Weights of a small GPT-style language model, trained from scratch on English Wikipedia: 20 layers, untied embeddings.
Each number is 500 + 50 x the weight over its row's rms, rounded and kept within 0 to 999. Layers, rows and columns count from 0. Numbers have three digits each. The size before them is the row's rms in percent of the matrix's.

# layer 17 MLP up, 2304x384, rms 0.0658, rows 1911-2019, columns 128-255
115:466504560457447523523592534538465586449510541481508550445575442468467417635519513535570527466439484546427522467471479554534421583412441472472519616492492546464585474566435494425410492551521455540466508575547475551537460456488470548550565467578504463503504484488441477535440556540488518526490510555457512599479472452514469463644542485501515466463578558493451464434544569519545484602451
103:527502391558462552491437549442563502502405523466549536587504502557499491491517420455622547490477552499473557423577483460552516479494455406451568481530513443419419438483506530501386409414494541521486543478545480566439635461461536567524495468450483572549456521490533453535467560500508604537468447558418482528457518397480511535470539381486392483497516599511533500517483542529477522454505
099:490548461507593459483541523472561630456511508389418474456590461492543562509502463449461522499474500418487459481534614481473490517493475555467558517407559539470454443478493523455492467537607523560563461544447509566426607449511519485482596525458506601436518579529486535490540500510519507483427579493412544535517479467492463512452487388489481389474537523449481546515587612485472602438465
100:518431473507502512437475532391451540511546475479483447465567473547451500445602460525502438486483473576485496467482611513518590525430529549468493564444534477462484488486511493525490465467512508524391477572432510488514474524520323497387501417473464602467393460547575423460514533458557595484488570528492475470523506453599535450467458501531545488375448402391512520480552446513432548441616
101:454548403455449533498554479534511452534515440553566448516559591539434477529540507449551461526519572533583597461535513527534595519459491495463520577451409496533544406462490526479525587448474538506537494514517438535519497531440458420464469459525437504503485418515494502506437500518478527481516474393570510395484459518538591513542559456394490438532519563541565501522508463436476512475508
091:561613437476559423490464489529462507421401485460546559522512513532481515536484479585580534457573493492611555546464597449497547522534566536501577432467527517544526465412500551499491495501485481516594466480596546488465496518394472459493517516483581529500404558555433493443323477597400526485450543465589454528481536489551506626461547408496518390469456576480482489479596488477487438464459
090:450518521489490467498568549498404495414489576550510465575530371499427525493544453536483488450553463526475484586523522444526510479467412601486522507468466540497524436556559587527453446575521474496423473482498525494431453501547525452508527488497482436487475506443423532529435492573500546507587551501606518400488498430555466559589452568566486510475522448557483525448549537527542475459479
101:351423473497460493510487512563522452493471508446413499403499458472503448462544483620555569494449489439475508524560496375543481547492524490537543605553516416403499439421612489486519423458433447502556557505489453597438487482451455553543513509579496603519431509518470544413525526552507495451515489510637458498507551388484488453471379431498510480463516490481460480453469440544492535487547
112:533446454492515467489439476405500544548514509486520475533527535513523623701436471552437469508477460587498493508525574516555508507548453512493521603414522564577540473522413588488404576503465440474456484454479566461549513622500491453512549403580507519500507455518495464470536533449503484540490496471533544523464504465513443458540529550481410508510514395562485599504445502437547452489430
091:488461559555474524462550520497483508569517550472493520514490555401488506486524412488532496503560511563486480484546395483451504434438542587431581483451536558428475528493513505510542462466420412492550548478458483553563483528368584351490445510536514458486546584488511510520521391422532545394503449550550536569536507502503437481484554459536491501514531563523455516522527585481435526649548
103:501471532380483507494462573522442501455491524546550547526490503528439431525469468528538510279560556533468440585492624494524511475557471538511620528477508571514478543501446495536571468467502480476448505523532468480461502641416499490453584507505510546529505570456516551474489432479531471540475570520563499430460537404544464560515566566473496441471491486504551447501402595574467462566376
109:463512479461498514380481413530585414472542551465440485343481539511508539565543571505496423544488492427585514458469588600401419487605552418505470447433538470495573438525473439507453547574585448500485470428552530555501555488555478488506449508542475426556553501527505542532459548495453509553517507434485530455559443504457468533500567469476518530521525494502498478436457541534445475538403
103:448551466568520497606480522549441474478497515502415510577460514538541516491502447548491523491374457540572590544555410477457439422554396515488406522497560538462427497493414589527497527514556478522444528495436465499509498523426576533464530563541488517580543428536491470364492548448490507507529496482526536572494433432555509513436545506496460516577479611450562508510509516487497678466491
092:471478495555645509507525486444598538507456423530485507482575499590503456468463551475513542475575361433514441492462498416504516424444488484428467493482512597568469427452533458465590417442540372378472471460465483606594520537498487552518473438527492500474421502535507494505407469513530458575425395487538503550459516508511559473509481524584443438488503567571575512471559451536508440490568
097:489559532520439501453487557440464409504457452443433505525446498407554440498514563484532496454568456479409541474515524530508578551496497574418523450492462517511493519507441463556397502616442529552509512515469420540453556454456473526464584527443501571422546483523412504420469525516528494509533590495388583465488553527460503597437422600478418517491489466449457519484577541496533610481559
112:434503592455470383467392582477488363513497451509371474466521528507503586442434623541583397529501527541600524445462441503531527421470562493549605483481440526459563448460489527434516498507479591501567568537573551534512549560487511517499528594564524543440504460521543534517549449490471546429446469492531434470514498491458527571538470514585574529505514472484524548516435589548468466423389
091:523473508472499546503514474428433539433496494462390432504522461534503436503628490471622582558477577443447562464540554518523497523561472420517434523474418545487490565478499463493441534524494501529496454431562440564533448504436493464543490528514410505526360651385502508513561517462504522522532514497545478477465526592510483524506502519485506478569512557472557616504472484431539445511462
087:527370418540533432493494574454436506458598511496551468517437524464489526378511387492547511509556429466514454487471508540480455511505461455451578393519470508455500457508433507506534466450364524409518509514562387499544481515435528476588521592520504517513491482550466442505385505504583507573510424519503482529450468440508477416472499475589437468514539571589529503484519453481476560485553
114:457536482496518432524378529456507484561479580482515451449486449473524488465600519544426547457504536519471556515522466500491505461481488462500411494506519464486484452487537469415531448443432407472450488635571472455495462462518476535612497464495382569546560514497556555500532478436508472517440540422505503503504486420509464453444494531568505539393450605476529470485488489535517512508473
102:468514514517427454472500589528393483478503481599474566450482509473506482450526436522410566403404521469536538521406459523524431488519444489503480406514502509376453494408497559662478495438511528570514398554586535471532452569511496523534602543504438564445511521551485475425459475615451491484459450486472449432535475454530497508494480517573494471565558553373548520529532556464459495508496
102:429454488421551511521511494560526588454526559471536544508502474430437611432458444407477472510537505440432556470413534531461424491478516473565376445518438468568449420509380472486458560489610487510554478545444569485604496561471542413540520547506541536500554515408460517505495585489473547492461535570550456438585507488473478437447457506396527476500615525447445479454506481539442441473577
106:440520480369552528507455465459538501566576507503618563493406522532571554544509484451439510475488450438549524470501478515501505557413427501497515546499500550508454493504487544461495563634514477415343560390524447474376428445469457532506531413488444530606515428523499514525512518524496578453462416541547529481522386525493457545474463462563488512565493533440442540499480559464494497432470
094:434572412458542567453507558543520559569540545414493495526563493466478523511546479533468473511517489464480552548466445513592538544533534540501464534493520479495536517439579521470467402544458526501495554386544400505509522467561518427558495513496392458474474480506557470529510484428467467551413502341405439477516409463553527500436556529490429582522516496502530544515496533422506428385426
096:416474418482458586533542533575502562499478499548553538483389493589493529458510478533578486518547486598490474505460479474541417535509511550442580417479477498498561548563445567475523488487452527434561466462501542563449482449482383478486440629476628491473567454489517416491484619547559461438543431611637527506493536531588438479499540513452445505569422499445491575516526523519481595435426
108:488511493509481520553580474467496426482529508514599518430548571540503450523555506510404486587540456435462455430587547532586481519490494413504508590556527457478593460502419494508523463446391472449525550479516439557494505456559452485395442463507426491469503606429524486547563425501482512447497426437437499468533556419480482426448496523517518484484462483520457459383653482481505544540493
111:531478504522607492540478529557467487556442466509455463480445537513565584494522535475420542434453432434479517496551442513513501511551536489573473451556415595450626546531475546589489449552468530529536430477481506468462435439491499510468441608487485562518410584523473496547525506472534637463512490538484498478499536432504534494487529497577511490469519501512480525504538539556512426452479
099:493551560613555468485472423392526494550465473451529542549462470475554493552472528461539504387512453486620519452507469531558576428559494553507494460563548618549435399481503545494552502473490451525508524488542417586427609455519537510522454520499635489489547506440462495613501480444493493462554402558476569511419508482472520527468523475569337554543572503542483434498465506510445555566515
093:493466438447513551498467455526541423434540436467499493436483451501501489582442362503508420474453514546459450487453592483486458517482442458550562474565509513556550527496409477435475524415441514520520531500532445504634602557520587503546494554511597465460354407493501499566491448477514487482543536562502523454488561564439510548608459485459408522504470512467477538533462509559470519435471
107:402511404464519491452506550532617526461503558512480506482517485542450524578509468526520607461523546588399428461495437534523454560531484548438503526558552437529537472521466497473504496529445472481492523467538515541514522493507595523462433478491448453511422461485598470557487533537449473531546446447541476594561554490493433451476505444462459499489549609566526502502473555537473491543468
098:501491416521498543572444534483542509467508454397577521577444608580484545537587579568469545548497432543516518489513526544438465506507384415491512499562507495430623503528473506497486510552517529535466529433508514573464487403516544470450494526458540480529541498444539506535519546364516536535515416472450541531545412476526472560504404472498518494577481448471423440467489644549448504467483
091:508528429521479513440462458499591539509382463571601476498550504540487457449455455526507500454495477508521434476463510518566464450442452541528404492455479572392522498437450488552557453502461481524533603439521472446377527580472440516464548527539506544544565479487423546581449479499477485468459511581511481546483541536515458396544478470485496561427442581529503572525446481462466477443537
097:551524540532421488500544492572434542331539571475446495514500645523516503495431464535472428500492417563410546549456553504477359488453571599475431526501494567550526599515551473475452468556539533580491486497588345508499578457424471499569533645555570500491523487530512519546535483464440483492467494482445528564437488527603485520484604436418501509497498484483622441535498459495453455432557
108:531417456578537561463477503568566455492492475481524483442482567511501594524451518455567489502501439508482621480457459453520461464485471523580542487544536521452494460542520479522432462488498485543503482533498556464593450561457455562419478492518491594613515532553609452520517512531534443424536492529690371501471536499500472421524411439526499496514536447477524555591475505466471501465435
095:517518416479569496459489463497465547439488572476505555507500546554558455465492418543483469431443550555537467480444514481501527364515486447529459578526462603498479489462468534497418501465484517516473528588463533460399407466550434503513498520499485514504496591572569487460413530456371518465616519394502565477535550554451500476483512476458506525415513482563490549511608467427446544538519
098:482503634488505519521392542501584627479556516540460461468494525524478484508540486551478412490562519482510468506488450491603519451532486484474510545470552663429484575576438490497530489492543514486446439488498516464559518404461404503510457509443586534530553464501528459500497588454341475447424585505510461473473436549466512486485508502460487571537461460517484435394513520491538441564499
094:539492477434507544491489497558571510450515567489565558439443433432452452539516484449488570502516514501523390624513550415523494491523513556500465596458500570474486570524476488435467461558429525507472541515437469505461561501499499477486423519494507508497524530533472553418491521474495503462492529566564520483442407504513505640534507501536512495457559514407503491516553565490574427508472
107:555498497477505468432474466418418421502425527496550547431469497535503477522695471470479491537488493537506456514560435503381527484469535531517420536619459502508524468488527502528461456467506586517464497565444551532520500459585470488547476569412457602501553493526514452532484500526579526452518509472565550522528439463508433346563471472491472497601476471554539519471540474525500546513481
089:393534513382510502488532508533563450488491524512496479527550543472584487509439498529514582525450414437499441495431458448466571434541531429413544479567533524461485466489606561490567509430523498492574479499503512501427628484515539470459416516429539473494433590538445482462525458557560529479425592507460529500508463527514495559450523503522494415485548470461446628487527510486503551481521
109:551421508511539575434487562606516515431493485455558519402558528547455504548544582512565423580559487507541436557505476374395483581543496521499467526448534511496521479454505459508497510464465488549459497531566540454553559639491385452548459407395512550541500435471542514544524556471553558490533398460576542469520514550510490547490453463448454486596439525496513470530521452451472490494469
094:468417418439503488412468466463488434488472498525443515503483468418577555521550456443552447394434440459535449444463522545448494457469551512534480466501475515526484457428506537485558466514409579431400572428500550541566452434503466498464528468483476488556451682536493551549373502383572586506478514518474492511543353496510490516509479473490564549487572447456544438497463571583455436460502
086:473516400531492570529548501537498443376492429583436535471597521422420454520587460499488427525520421509585559475481528545581506467442358506448535528544517447482485427480501455501489532474494472531510492448543498474493473470615450524496500524415607427473522509490481508531522534532459667453553466563492492570561424371400516473452462443435532520540588509499537456412557528426534432478487
090:472503467423586485496455539528530557509501492457541517418576463541456456497435447440486578550485527439488480442476422533491542464486507520423518457526460379591521511518503534470521537460525552487400537526503500411549572498374479509541465582557564541491466541510474428473593440464433509529471504473585413428453406471506501443614483542531478518520608456505471561533590471563512402400506
096:568522512551522502516416484488488561476486560512464505460554436493497426454464543470498482442469508567596530519521513546483547385543542528469503453505527458487545460447509458450462510403543493578378481479541512497391521542475467399516397465480544499426491510413575476617567523465500438443500470458516582499519552502478507449464519457504480620424445502429589530522500492484612523495534
100:456545468540463507542443469595511482498494498421551437555479534403483399508453586480510514489483424443460512440411548454481571480470419606448509541527547441410482493409542597407611477488533512525521438471485554485546552546393487469360430503592537466468507542506498507398578487511444471490500489490458428514528421509520510424475496545552556480427536509489466529521492545463442507429485
102:489375462533458483498544450500515522459469556397570510507531515507489551533477425588463492549507463486565451586473479436520484441466556484530495642467452579541562450482501467486572459583462470455448521462547491487417447498500502545550545489470458452468481432506529445531405499485492478470453451542440449515449457439519453576509382541521540557455544583489460535465546459523512570518469
099:547523520546664536424499500581586460581483420486468485484405401557454543484510568461498571537531447513431570415459443412443413538486510510524458514495531501509529526481453537441456452425478442482549530511506433441454490510608551588486483449484496420468477488465508533521523572476419448542324544405497466453545496485568500570598483418485394498525568478489546436487607441569608618448534
107:430487463459613449403623481612536557428455456531460541515567526440501460408543560430567617394473425531482446460561443503500508543503464537467519482476543524420515444495450570538502467553477472498481554483504451449500469461496500471523416543560440451590523537385507470392412468344599557420537478552522529424560473533538499574525561485504483497475512511487477576515571486480574495552554
098:447545502554637462516544556500468524438490525519592535481509559466465556468496468499416499492486445487467479511556424509543550487492565501589530593579474505562472416483494477523513513544425541475483450556591506482466484505410562464535529521447504502480602442676470593422544470540526545635553540541518519473531471492414516474483511434515473531540475517590487509523531481475497461558443
093:579475419507510579361512499462524509555474437442385462487542443451435533411477524448470528481425546516472482496454471545567492445559496426536439505460519447553471496473459493572435527509384566411583597469535454483436458456484446494536523563550517533438511488519551492506463452438488496483590399517483518415495576603468502449558412465458422550514447512466591516501533616524397489428532
095:527435471443523529523460529496526437443470416452576516501519470451520511534562398518614479514450438434478494455360446421515491511486632510483465518444532528502572511519554526554560413485491464539525480509505470511471471517517567536503540494542507466551552536556462533543450552424509440525509474457508542513536387477472553480566405512503467532417447557501567539480380533483462525530492
090:480498469435488465453524455427421511503541538512402554486516499481481564491520510476449543548439478473556533503516511503490495533595445424437512547482464376410492590514399483567448484508548477498555467503547531560524519561479498501443534467449534493451466441512432508453500573529465625493504485527534432530446473470566496453437540581493523422517633435521489517485466468424468501504479
098:429496494512482499461418443528543526455454359449428598457540433487519594495533525443553494578547475525418506515518496540491479452462416550456533487566455527485477581482606469507511493473491528518491498540518552490471473558499484521531530499484495531520426467429559510534485553448480462514590589468467600476549531504460513513532485539534567478527473469560425584563445503478534524448471
093:491481436486562509462381407473548517520518506451607547508589553436506402439506475450465552495576486535574478447522526505527464531548515530544556616605452537504604451494488532488485494445468404489485523432547567482463523481490551589487559626523508548517536486526546511465287476426503564529447519527535498453516505536440499464481460575426417485560606505466525477559433513530559482537492
092:562578489426505537503477544514471486560503560431444468491477417569451462498540482415510612487472514412643457480458408425536460517596560527471452491484399504533531483419596441487447512589592503442472560476495483509542562525576444339440537480489582485473511501476412445497523496519521452507501620516486517602436443377507472485575397531586490520490527478500469486499575553535499484500520
094:461590487541435440487486494479515543433435532568531556461543463428442460475447593504530501460572455559551427498448536494540471544555576513534526514508412472493471439524516562479493506498551428478536478479381518517448566419558564452420493553487512516484466466493466428482550510521500455513548468496455475499421486488493493450527485411457481535452517475543429618520565488465408512496546
106:499521490452511584462578545467483494524508546572478579464477447507494540485524495595497518536503409511503617558436538446539528522495523569427528440556417525585513527420567431529427619448600531518488570530490594505519488457472531451425430610444569583400530431642600447506438558528467477511542512541529588467522547504474508558547513486489449505500596508486465518410414465536497437526523
109:527539499508523417505495416434510502520491468486530494448491556345461526568484483585449509547529480420468483538457447475520430505506464503506552508398484512509549572435465446487471458548489499527476561480518506487439504463471484455425478491469516422472479454541496501491504582549456505439505522475625396527439510515521574589502336626487453470503518512487607503512496528450575466585481
100:507537466572537490459502543512465440583460583473563519476447504499479584493583576584594430500496536458526514513472743469476497458506500518578449488521466535473510490391585438519506505566522497478465561469412400496434469487522498501505443508525464527487427475440530529515518435497571510519514510398469519399518538546453440513637597452519479539478501477454472533511496537533487508527470
095:436530505523491479543539580419546510549535490428500468469500477560519480532465511484577479552469567647608373409571533431546604598456483526473368534485491525426453514531505492470433497629521551538470503476532540586574510502502494533550332536513498528537593510523531393498559617518502487486537581522459554484512547473592486489438506590587559563480518528489488510542596608627479495480535
104:527509515501468488504553559460455458460565518603521448490492497399455481584519472481514605418464508494448479521479606532437501500515523511585508552512509517522441504455504567519474429572400563548394494547533554499442567376454502549533458564554536529445578483509505480569533534438554515482461526451520485426489552487557497502475478514590565579464538580427464420500456515518503508476425
104:440451392405497479471508404537493454415569473438491521522523556455488590508404476525508488487476465505478497554502471493375553515464469506478452486513495506539441580553490468434526574551451481473478442476490470491506588604402442459498516487562509640585496403504521567501501459566505597519482547507464558553477485442458499452426457468592462542517560580504483489428583557560411505531525
104:501488517534519476505516510465464576537575530521511512517470452463497507442576434432513526536496534525487535547503525546588507532523463449454525502550580497446543527490313571496455512530511482458555574435549604520561496525374504465477485494621563466436470507476538360448555463497532470593497514341507401445446451551500556547438506498507527562541480520428499539527388578455474519519492
098:484467444396470473487495558345470517529545578559417438505471515479511578510467501587564564491591514453507446525470571450427533474503477439577494534499494489435484463463509443533477483526523509437534555605406492548518469554469453544478484524492523530533530539529453420592513511541556504552507539515476527411487540494396454543531489423465451443509448490533561411373612489546598493418455
098:560498489563524531454611538415519543425470436530488396434459511482499524479540501518501364438496569519533501492557551572504462536525530451510539522579560475515467484455525485462441480416412426449465540471448468460525450443515507461422495532544466515503452508501545519438486586495592538571422553487502518555629439455436521503404512525553472519510478536473549470521535509553503488505450
105:411463495542445430503454542570561535521552407532538481554385523520566472449590409472504480569528457540507489468488527455495495526493534481508521471547514480496449461440544505506410482514445450372490466528528524482442416529509431504480475447503449440417533542527539532478475457525526491503392489489538412548452548556520437485562558503488585582612521488439468529445433499415491437529548
100:407480535454579505494520534435509562558503567458529460500462537505516413493493564511522486567520458462513456463471513490571603509596449476427550504528593665513522406524517521514458380592530463528522514457612490506509510539460453443498491506499545518375520521583510500497508485535529470567456414581427532540518437523460407421565484598485528491483511519416493510541570545486488531407517
099:478490605492568416476492543438521611546473473571488496435528467535517462533557461518515508449505562491473469415527489332537386494431434474569522480454474482559529459514495545613478478439524508480565504490494442526470431524556481495598489547476452431569544510485548544505524489566479439487527432514523520439448351506396577555467415574600404521612555493509484527457446496474567525545529
100:409534552573613560519504634454577509543499470479533521460464576491517567444522412547428400523561435469502465440477501495448473473525487492490515472425521445422600581590540489552483557484544491418512498565469580401485482483492449546526420523562527554502509541473483549477551500458599434584451474632454493460471538451380520533430507465409459510529539533472438546424479512489614506521532
114:561479472407491415491620548504488464582423585380438510448436525462440532536548521471465460487497533484481550394478534460465555520413512501464505507601527552478500433400516547530524519587486472479544582474513479530438528507507594469546506464504459577554491495465495502417443524595541463592482512506595449432630503480416607592473531434534541555503473540489412480429479524504546612488444
112:526611537555556439501536537500466444511533576511506508544564510486396469528479482522424498475546523522494453536454485503459514492527409449498464484483559482458580504465569483520552474517462404426400530406526431509399512481429425533535556489500523512482501460544510478406450586479421549541526627547476471531485501401536488449467563425462474482516433426431452564442472449517442541591584
110:505553460511521551459446566532539481528490491540432444439478499568527543479404498572503584554529496534524496543505530501516543615478491415515470472530564587400558524566460526589472489566518520553467514558438459513615458496547560504502480491503582520584480498559485404482435448534519570426465421479525494563504441533528514540500421452439562480481447520477502442468557420477483470459561
103:516507433535500494487496424522500553462464551435490554483478493467402508491472522540512492470414488600525545455504579515404496466499471484465467572529506485465494578554550511497485475575539533571563597543555409513421521502453538518541502563520548588543453549508522472465533518539538454486527649442559546580441488505504429452465572600512499438502447501480458384509480476488410550469457
109:374415435557518491426530530465471456492581403490453463452493415505462437477425568489460487559653516378448539568486477533563484512486429539425426514558486455449477506471544542496469517439458461445498556529524489578470463471507503430498401503425480480578534499520510395465383436479455539444509480550684477520557431524542521578509492531563479459575471457548482519565533533519525542425453
101:476459533552567580484488507554563469522570460487547493369507475507444555502493473360424476575601469626534463551439505541605475447527594480552511488458468456460577488435458562442497442506356477473453502502467417433513459467470473527499569442514507424507547441444551500472521515547513601482483546486518463476492517468519488410498416555498427499471574495518486534569439383570585433453489
098:523476562488436455523519581453553445536543494394363492451443506565535556488525527548532501549534507497470482493489526448491510477614522534425448487491481508438495457518537441538642576464501502508498590437421540506460519521486490503518540498521496596474482476558621493542377404547420508589536444469584453422480532489524612596522471591516481487514508593531559450479496522534584455417498
098:524558492517503500495453522482519452509482505528553546515475509569461574457511485555530443527610458515503452458521416518517528514542430435456478501465513384523441478498555558469457516469399508430328443438510432483439545516494469533428472564425486464533549437520532472505545503485517493453484527407473511541648584462529513480501490545537399528430512490514519512455522462578522474420569
101:502517557542485497519364500532410494477583543433513461525533463506470411616467515471480578485443467504521504482397475447499487580531547499562664533609500561478526518484497463449431523543526556526439510455482488528528493469471503570618489578490487551510497648465571529558500535455488498484518503473501562484372508522529413438399555513389481569504427534439548493512508561474572523495494
113:580497429451529548570520555528479458541460500503542558493359548469518512512618454457546438476546482542520601475507470445508468460484481540449596573504483524565519554523485497475581379465454414507541390493520498472451498550626479519440546485533421503638415461509507386504499500453468509539480535558548499427507361483442507526568499491521547435495484493492565483454542497535428550572543
100:437416466527470517487424467435488492531536548548542563444496524614441511481483555476498490452512442483565460464467543591589503528469503473591448521456470449525486507448469493470518492514502490442364365522521519476495483586307523444463486517516475502569521485499381460511541487523531539524563447428505454482452454489552456469533397547512488461484561544456499520439472488536472460436477
109:464438516582441552414495466497432535458435551447459488383547496512517461483509429498529443440472447421496447453538458567490451519515471486494437605535538430447394497544515451438532565426524469442475532477574510559576531498519569555525530522484456562548529490481446440545515572540448556508457584500436497569565456464521452478543579514570537416636440586539609485487462470502575477543500
095:501505507577546531456455492476522519420464507454483467396568539563510480516483483512528408542485532614571515475578590459521459488421588495475488498492431551517503486509514526522480455421493377550411478493503559569589573493590490446507576460440488678441582501471524393534498486394493456466363461448592501490503503445410447472547433459473557429585481507533581475457456510423455598466470
092:573479506569538536559559459511518445535542456429545544434586537520516508479479606537508486528486625643544554466522467467600576593612577472466486509478439616576513526531500581539478537514555391452480488512533509601476554491443464473541513454489518508452386512499520429512412509446497468497453513456508423468453541433492493494511513454515488536588466602432431543401543517452480499491487
096:541560523515564411517502462449506426541501538443484513517463533483450536538585587488568405519516519451487566529516468511523412478453443482542433580466502532474572556500534448473469604498535540465434474520522478485486557506481506363448550522482528512487494462542569530426487519481464538413477474532556457567497528492386498544586475571490554558411502506536564493492465507467644470481520
106:474457508411430502485553539482497434476484431444680495559493427478458485548484513504547529416566465562464495410491466513472533528491470414395456511526510506516547480554549389561503473485432510583554495525483546466506448460500534567522537492422509454534630472500461457490440530396541542467529528507479458691503486489434478499542463512532502536415452482500634634491511521483389466572508
104:488417513530431428490577524469509493555501521501468492492565517425388462577408451468467475535535444495408510470528546506550533572446558527553528519537478450484436556506527438516506461522514477513497505546510477544450577470440586506576522478466516514419515470483509604574544555527470509497503482424474587456437476516601492527415523614524563501479548539355453410519522453489441509489495
091:496505488580445576504530477541536501523459440460481530512441524449521507491454469533455431562570517516464500488514468470571490536514459515538537516536561517462521478521434478468576458557489509602545471569527486586542507509568424526540393540520424531550507561443576504472412401467485477532515575480536443497440479475542473425396530488500509490507439538475552512490471534461560517436471
107:575526420527528515409533561577471589423462465587593417409467418471497499555443515562478518499448526597504487430512574444544464529527522510527446516468634547438526514501531426513481457532428503442478447485570446528505458473540535518563501517483507518451507523523549408530509628581553443469579441514459449482467556463503538564527474496503517485523522495464485462457616552434525517542561
093:458462436501441567478506508503607452446460483484547422422477471548425518497550428548457393513467527533511466450560488390514520460459472437531523532460440555505487405486476544527496504490531496517479440457540481533582549520488561509498567535529573442494424543594506451392467553405472480486394569436513544450443394413457461445449494508547410504515509457502424575515587470474477561543531
109:508477494376470531491506536503535571587558533551439499571620511445482474490499485517503558418455484459434443493471491418459484538490464491539535582490459503531535464390483491435545520502537467532444583427508525515567384427530487511437514528465488516640511482521442518471465501463444445483473593508573504438515429452535557487514502471414480451488382496478520474595503459469568477507449
102:491516469493496489567524488505543456483428481504530476577397475471507471450450453481491484472615497420506516456458436456499494497442487653518570427503465488422421543466467477611421476558526468535579600544507518440522506479544563525480524465538438569371438528490494485505444527516595528544501447512527458433485500454494475472519513625520509498497526556463521567397509536454477493415535
107:444517442505502495477509545558485593498442599437473405500496572502428467472496522526581498393455542501463487598521444494486434605420429504592590460506527514557544523644412409430493447488524538559494536520542476536535550435510488575522467604573559490522507531585556532499480511455447524520485490454455435476498362519574487496413516556572486469495483525431502456452544475505551504510526
103:540582602389470403511405469510476451513448548523508571396482438488488537407500497472521436463430430483551480499535526506449601451539508507491469488510532465492501409553643546555482460525459547558519485464565455516525543416452496492541557513533459516470558507479543505455524466502419432455581452413511509594478416500558432513456458623461554493501494525436481520471554439522534483550630
096:497511562523545500483560417519416404454460543514517456377576473592566498409517511624483516329406514424565536446446546578500496592473535430555506447460438485508556476430462459507465512426520488486418539447565481453461482483462437553437496531517460437533521620452483473519467503599468438605520528445595521490489563499552482530401587376572527444474464447464471499437566442577468566495499
085:480503427517473585568547556490428478443503506436566601480550464536546550502464484465482509326536487447525498591424499562571488568530551483558469580566361491511512610540506518470574463495486461560540498447539412401508375574494494547532505541534472501480511620470521445501564527476548463497519498434467476456491428515454489546562516486505493547499477584480441553525459515435495572482479
106:436486521444495474536481486513534406506543380492562496485508449525527436582549508495474467525540460493457489546575497473510533510519489492659513516579480467642451483540510490483485497477452541507541590465468579471494522493495468473576512558488499580516481389508464465434533477617458448502535489559514501538517499512462480499470384527435475500451517487471562545502508550454553501459493
082:528554484514437390560426477519595431530469558569480374413514470498479526480549459465545543413520448480533428461515495611431542472432565518589561490485447505504501478526482406406470536544593568457497500544468487431587601570529486613549529453491464467387562490491491575536425527472494478503541532541456476602603495503453588540525447494592441561554432454503437571519505601570505620409447
100:478480580524497487544548383415495404430508468449575505470495506524493464463519505464487445438501540520471459467505484416534517543508524575485532528491439503485545442534526500465542447497508489545423514617459518424438523525495466493519455463519450593543508547471521542526482490567500504592420484466463511492417430507505514465466578479510479558571516493581450548496568472503597447456605
097:517412481435553466605507461524404587423424484448496487413518497438460607441429535504491483491537452526463544512433622494450510477513414497537521469497440406489519390418458521455518518525453548511455441469546484510511522498491535532483558582402597456610549534529510566430468520494540506469502469547544577524629493528524472445472548617517452539589515473636598561489481539445445423479564
105:526493566563489433498565500494539489388519525536500457482506510483530484517556477547541469515419528507522471554497541530559492447542499520441519517501561492563559467472491515467534498546425533532450514550425502521515500491577480538440464444516500465600519562478538479530520531534532503476531504517588487529543528441463482527457546493486433544429577493500475447442599514510474508422420
105:488529519516495536534476467471476487543514494432446467449508537501557516543560522425507352494473490394445489440513557428480511510576561522463563503524507452466437516495504495525505466430456443514538496468516453470512493669532505550518491507512531506579464553529501530494473560514510568445496538560499666536415507506556474435486406460551528493515473533518502513400530498532502420593499
086:490543499509483529457646499565582461467482551479525560511429524519556549386514614508490464540542433536502494459607589505533480523494601443556507464503512513482516512532525439475474528451587492482532501523503526445492523550561471441428562462580577462478476571579483486554479617429479576505496511500439566547474508526513522519499471515459443515547554423522496457466465517421455464490523
099:464527547445524489446512420352538438455636496579425550454500556553451553512617448498496583514515578522554592392457485598523476555509544418536450591473443546502474540388444548472461527542492409515615578472463521436490480513461562466504432502523577483415497544531450444445447488495414438582430519584529493496611464382530456542422586468564475470498483538353488480554498548512530548493540
101:422572558488550539442482480532545476635487515430423522426472476488563456515467524609571548475480409492441553473547568550516456527492497555551501578548462558557489491486396530543389454407600440364409511520543554469525490474467519440555500493500564372427496563494498535471417474500510482463396446467406531491509406424556447464494536418513474495509480558524495548545389494496556541409418
105:459537534557490531550509493459552594534453499439524522487456516551481557570481436512447504514588531445458528594414417552481426501579489500492500548586504425472556494512369514550555439508637491468514447461498478519510477494391415460532403580500426478537494428509475420499450540557468497495557531458489485471588511489487511581407560487487489454558513571499557516524499462511550495522441
094:503564533504516538560564547522494508563518449493561584450507455465508522504505529449453468587520483438518470457552506481465566556435492496511511453448426410432603581501607458529528451607429586490530453535535555446499421538486524388450517438489499462546453548504453462480418537535523471522519514557425537607501533436510482456523514394510582545537510450561483545414565432485497469494593
096:451439584472498368373404424437523494494499518486534438505444505470406508540517543539575478477562468478502434541546536516526497568448462467407521465486530456530449533546505496511533564495582496455495433504487500535513542490557543464551438479484554433460507522573556501454398544524475423459455472508552523511586428495461571617505503611507468530505538553518447621535514458433493446449408
094:468478532525475448430603501500460539449541538551582528545533574478539487526468522461598497383603530488501489452480434504540463449542461461443449740483591520468520422453510576499499507477504509557454433464498533431605483512485591416525485483501586482446497521449406529474559441565578508532430502525478446534469568436523477440521409404563484559443520454555557496428457424420474499406511
091:454499612556453472535538442460487424550485516527493449494460531512518472511491464520514513517503518459499573568532479520542497457469465528457505494506504454545505535492578517528436507473517536570498612474487456547465489459613473513432491524506517473476466435515541528406428594514418493508506521465480402520494542540560523486431495502579507525485600508525556499511561470520519526497512
111:474521510469481494408489488498497527473497436482527506519452561512528443464502455520508600461490527529469510490401487513630497508506503507554519505560479462478472457499467457505529450554402448483529506468515421549552434475421521470542440492525511548422411543576504477514508461491545478587472510439461430520473490551448522505531485527421518504526525590534493461373462431585518500511402